Each number is 50 + 10 x the weight over its row's rms, rounded and kept within 0 to 99. Layers, rows and columns count from 0. The size before them is the row's rms in percent of the matrix's.

# up: layer 5 MLP up, 384x64, rms 0.323, rows 52-71, columns 32-63
# down: layer 5 MLP down (transposed), 384x64, rms 0.118, rows 52-71, columns 32-63
up52 124:34 44 65 75 59 40 55 61 54 52 62 37 50 55 49 45 30 38 43 58 66 37 40 63 40 43 52 32 41 63 49 43
down52 127:49 48 63 56 37 57 76 38 53 68 57 59 54 42 61 50 70 49 58 55 37 42 54 51 38 59 45 54 59 35 41 40
up53 100:57 62 43 50 38 39 49 52 60 43 39 49 49 51 43 60 72 37 34 29 45 47 49 45 39 42 59 44 43 37 69 50
down53 092:49 46 48 52 46 62 68 43 44 60 28 52 66 59 55 39 52 50 54 66 54 62 48 43 35 38 70 45 51 41 57 32
up54 100:54 41 42 58 54 56 72 57 55 54 45 55 56 66 30 56 51 36 37 47 46 38 65 55 46 41 60 38 53 50 31 42
down54 103:62 44 54 57 50 35 35 65 41 37 53 41 54 54 60 53 45 40 86 45 44 54 53 38 55 64 37 55 36 34 46 59
up55 092:65 68 39 50 43 51 48 39 59 33 36 49 59 49 55 56 53 47 72 37 59 54 51 40 59 67 58 47 46 64 55 52
down55 086:50 40 51 57 60 61 32 45 46 54 64 69 49 50 69 30 57 37 38 38 51 52 57 45 53 40 47 50 36 48 60 64
up56 098:64 49 35 33 55 41 56 48 28 40 46 42 53 42 37 45 45 64 59 47 51 48 31 37 67 68 37 59 50 55 45 36
down56 090:61 53 48 58 54 53 70 66 40 41 50 50 52 41 54 64 51 53 44 44 46 56 28 36 54 46 63 31 50 48 45 42
up57 120:59 65 39 64 52 42 53 54 37 55 50 48 65 54 59 40 56 57 32 39 47 35 51 52 50 46 38 50 43 49 51 47
down57 101:43 36 59 46 35 55 55 32 56 59 47 52 51 57 25 51 46 63 72 50 47 43 44 52 50 59 58 51 56 44 58 48
up58 098:55 42 53 29 42 57 53 52 49 46 53 58 55 31 60 57 50 56 37 60 56 45 47 52 52 63 74 58 49 59 23 41
down58 097:40 50 57 44 30 57 54 45 47 39 64 64 56 44 46 69 50 58 42 61 47 38 45 49 45 56 58 54 63 51 49 36
up59 093:27 38 46 40 60 54 40 46 55 34 43 49 51 59 75 40 42 43 47 51 42 59 60 56 81 46 43 66 61 51 46 35
down59 092:54 50 52 52 52 52 50 44 50 46 41 41 36 27 40 65 63 47 46 52 74 51 35 53 33 46 44 41 40 60 59 61
up60 084:49 40 50 54 68 68 64 52 56 54 42 52 32 64 39 43 38 49 79 41 42 34 62 39 50 52 70 67 51 36 45 58
down60 089:74 44 43 64 61 39 30 45 53 44 54 39 63 37 50 53 51 47 56 29 31 53 67 39 46 48 44 65 52 64 50 64
up61 130:39 40 59 36 79 43 45 44 51 52 58 41 45 40 56 55 50 51 52 65 48 52 49 57 54 58 59 52 58 53 37 46
down61 127:46 53 48 39 37 25 64 51 56 42 36 44 52 37 62 51 54 45 41 57 57 50 45 40 43 58 39 46 52 52 31 52
up62 096:61 71 52 53 68 58 33 40 37 37 66 40 45 51 59 43 47 61 60 46 42 49 22 59 53 47 44 46 55 44 59 54
down62 098:50 50 55 61 41 43 62 46 51 58 49 41 55 47 45 51 55 36 43 55 43 47 48 46 28 51 49 48 51 29 62 58
up63 094:67 59 54 58 67 63 67 55 67 44 46 45 33 64 39 59 61 38 47 47 36 42 46 59 39 45 54 53 57 45 36 63
down63 084:48 40 51 53 60 29 45 60 55 45 31 71 34 43 41 62 54 38 29 55 49 50 66 59 32 54 46 41 51 46 51 45
up64 076:65 34 45 42 67 61 50 30 57 54 56 51 40 68 52 62 53 38 60 51 45 36 55 48 53 42 32 57 57 52 55 46
down64 075:22 33 43 53 40 56 44 55 60 57 39 61 49 53 48 49 44 43 37 57 66 53 50 51 55 45 50 47 60 56 61 47
up65 136:58 54 50 22 56 58 60 57 37 56 53 37 54 53 31 29 49 56 49 52 44 53 54 67 69 64 40 67 60 53 56 52
down65 138:71 52 36 37 64 36 43 58 54 55 56 37 37 60 58 38 41 40 66 38 43 36 42 46 36 59 59 50 41 39 58 47
up66 097:65 59 50 49 26 57 51 58 53 58 41 41 51 51 63 63 72 52 44 40 41 39 48 39 51 48 31 50 24 40 57 69
down66 083:52 60 49 46 59 57 68 63 46 52 32 46 57 66 41 63 47 40 68 57 38 33 50 53 41 61 70 53 44 61 56 48
up67 091:57 38 57 56 33 42 71 58 44 51 45 61 61 30 34 38 57 64 54 46 59 48 50 38 50 42 54 33 46 50 61 42
down67 096:39 52 61 38 64 51 32 73 41 49 59 41 46 61 50 46 26 48 63 50 56 44 53 51 50 59 44 68 51 37 57 34
up68 122:65 60 39 59 63 66 55 54 58 40 56 42 33 46 52 40 28 61 44 34 62 53 55 57 40 51 39 45 51 37 35 62
down68 128:62 54 44 40 48 48 56 54 50 40 75 61 52 65 40 51 46 45 53 38 39 59 40 47 34 70 65 51 51 44 47 62
up69 088:45 29 46 47 51 48 57 48 61 49 59 63 21 48 49 58 38 59 51 34 71 42 51 46 61 41 40 52 57 33 61 54
down69 090:46 62 54 41 56 13 64 51 59 60 49 43 54 46 44 58 45 53 57 50 57 29 52 27 41 34 44 59 50 55 41 41
up70 094:46 48 45 47 43 51 43 45 39 54 48 43 43 47 53 28 74 52 47 48 53 47 47 50 32 43 40 38 53 58 46 45
down70 099:63 37 51 42 59 54 39 56 59 48 47 44 46 42 40 45 51 41 38 49 54 60 58 37 51 60 41 55 45 55 45 46
up71 104:59 57 63 44 49 50 63 50 51 40 43 49 39 58 39 46 65 64 54 61 39 53 35 65 64 39 51 58 61 61 48 46
down71 100:29 45 47 39 44 53 59 45 69 62 46 50 35 35 60 55 43 53 40 45 46 48 57 71 39 48 57 55 54 57 54 50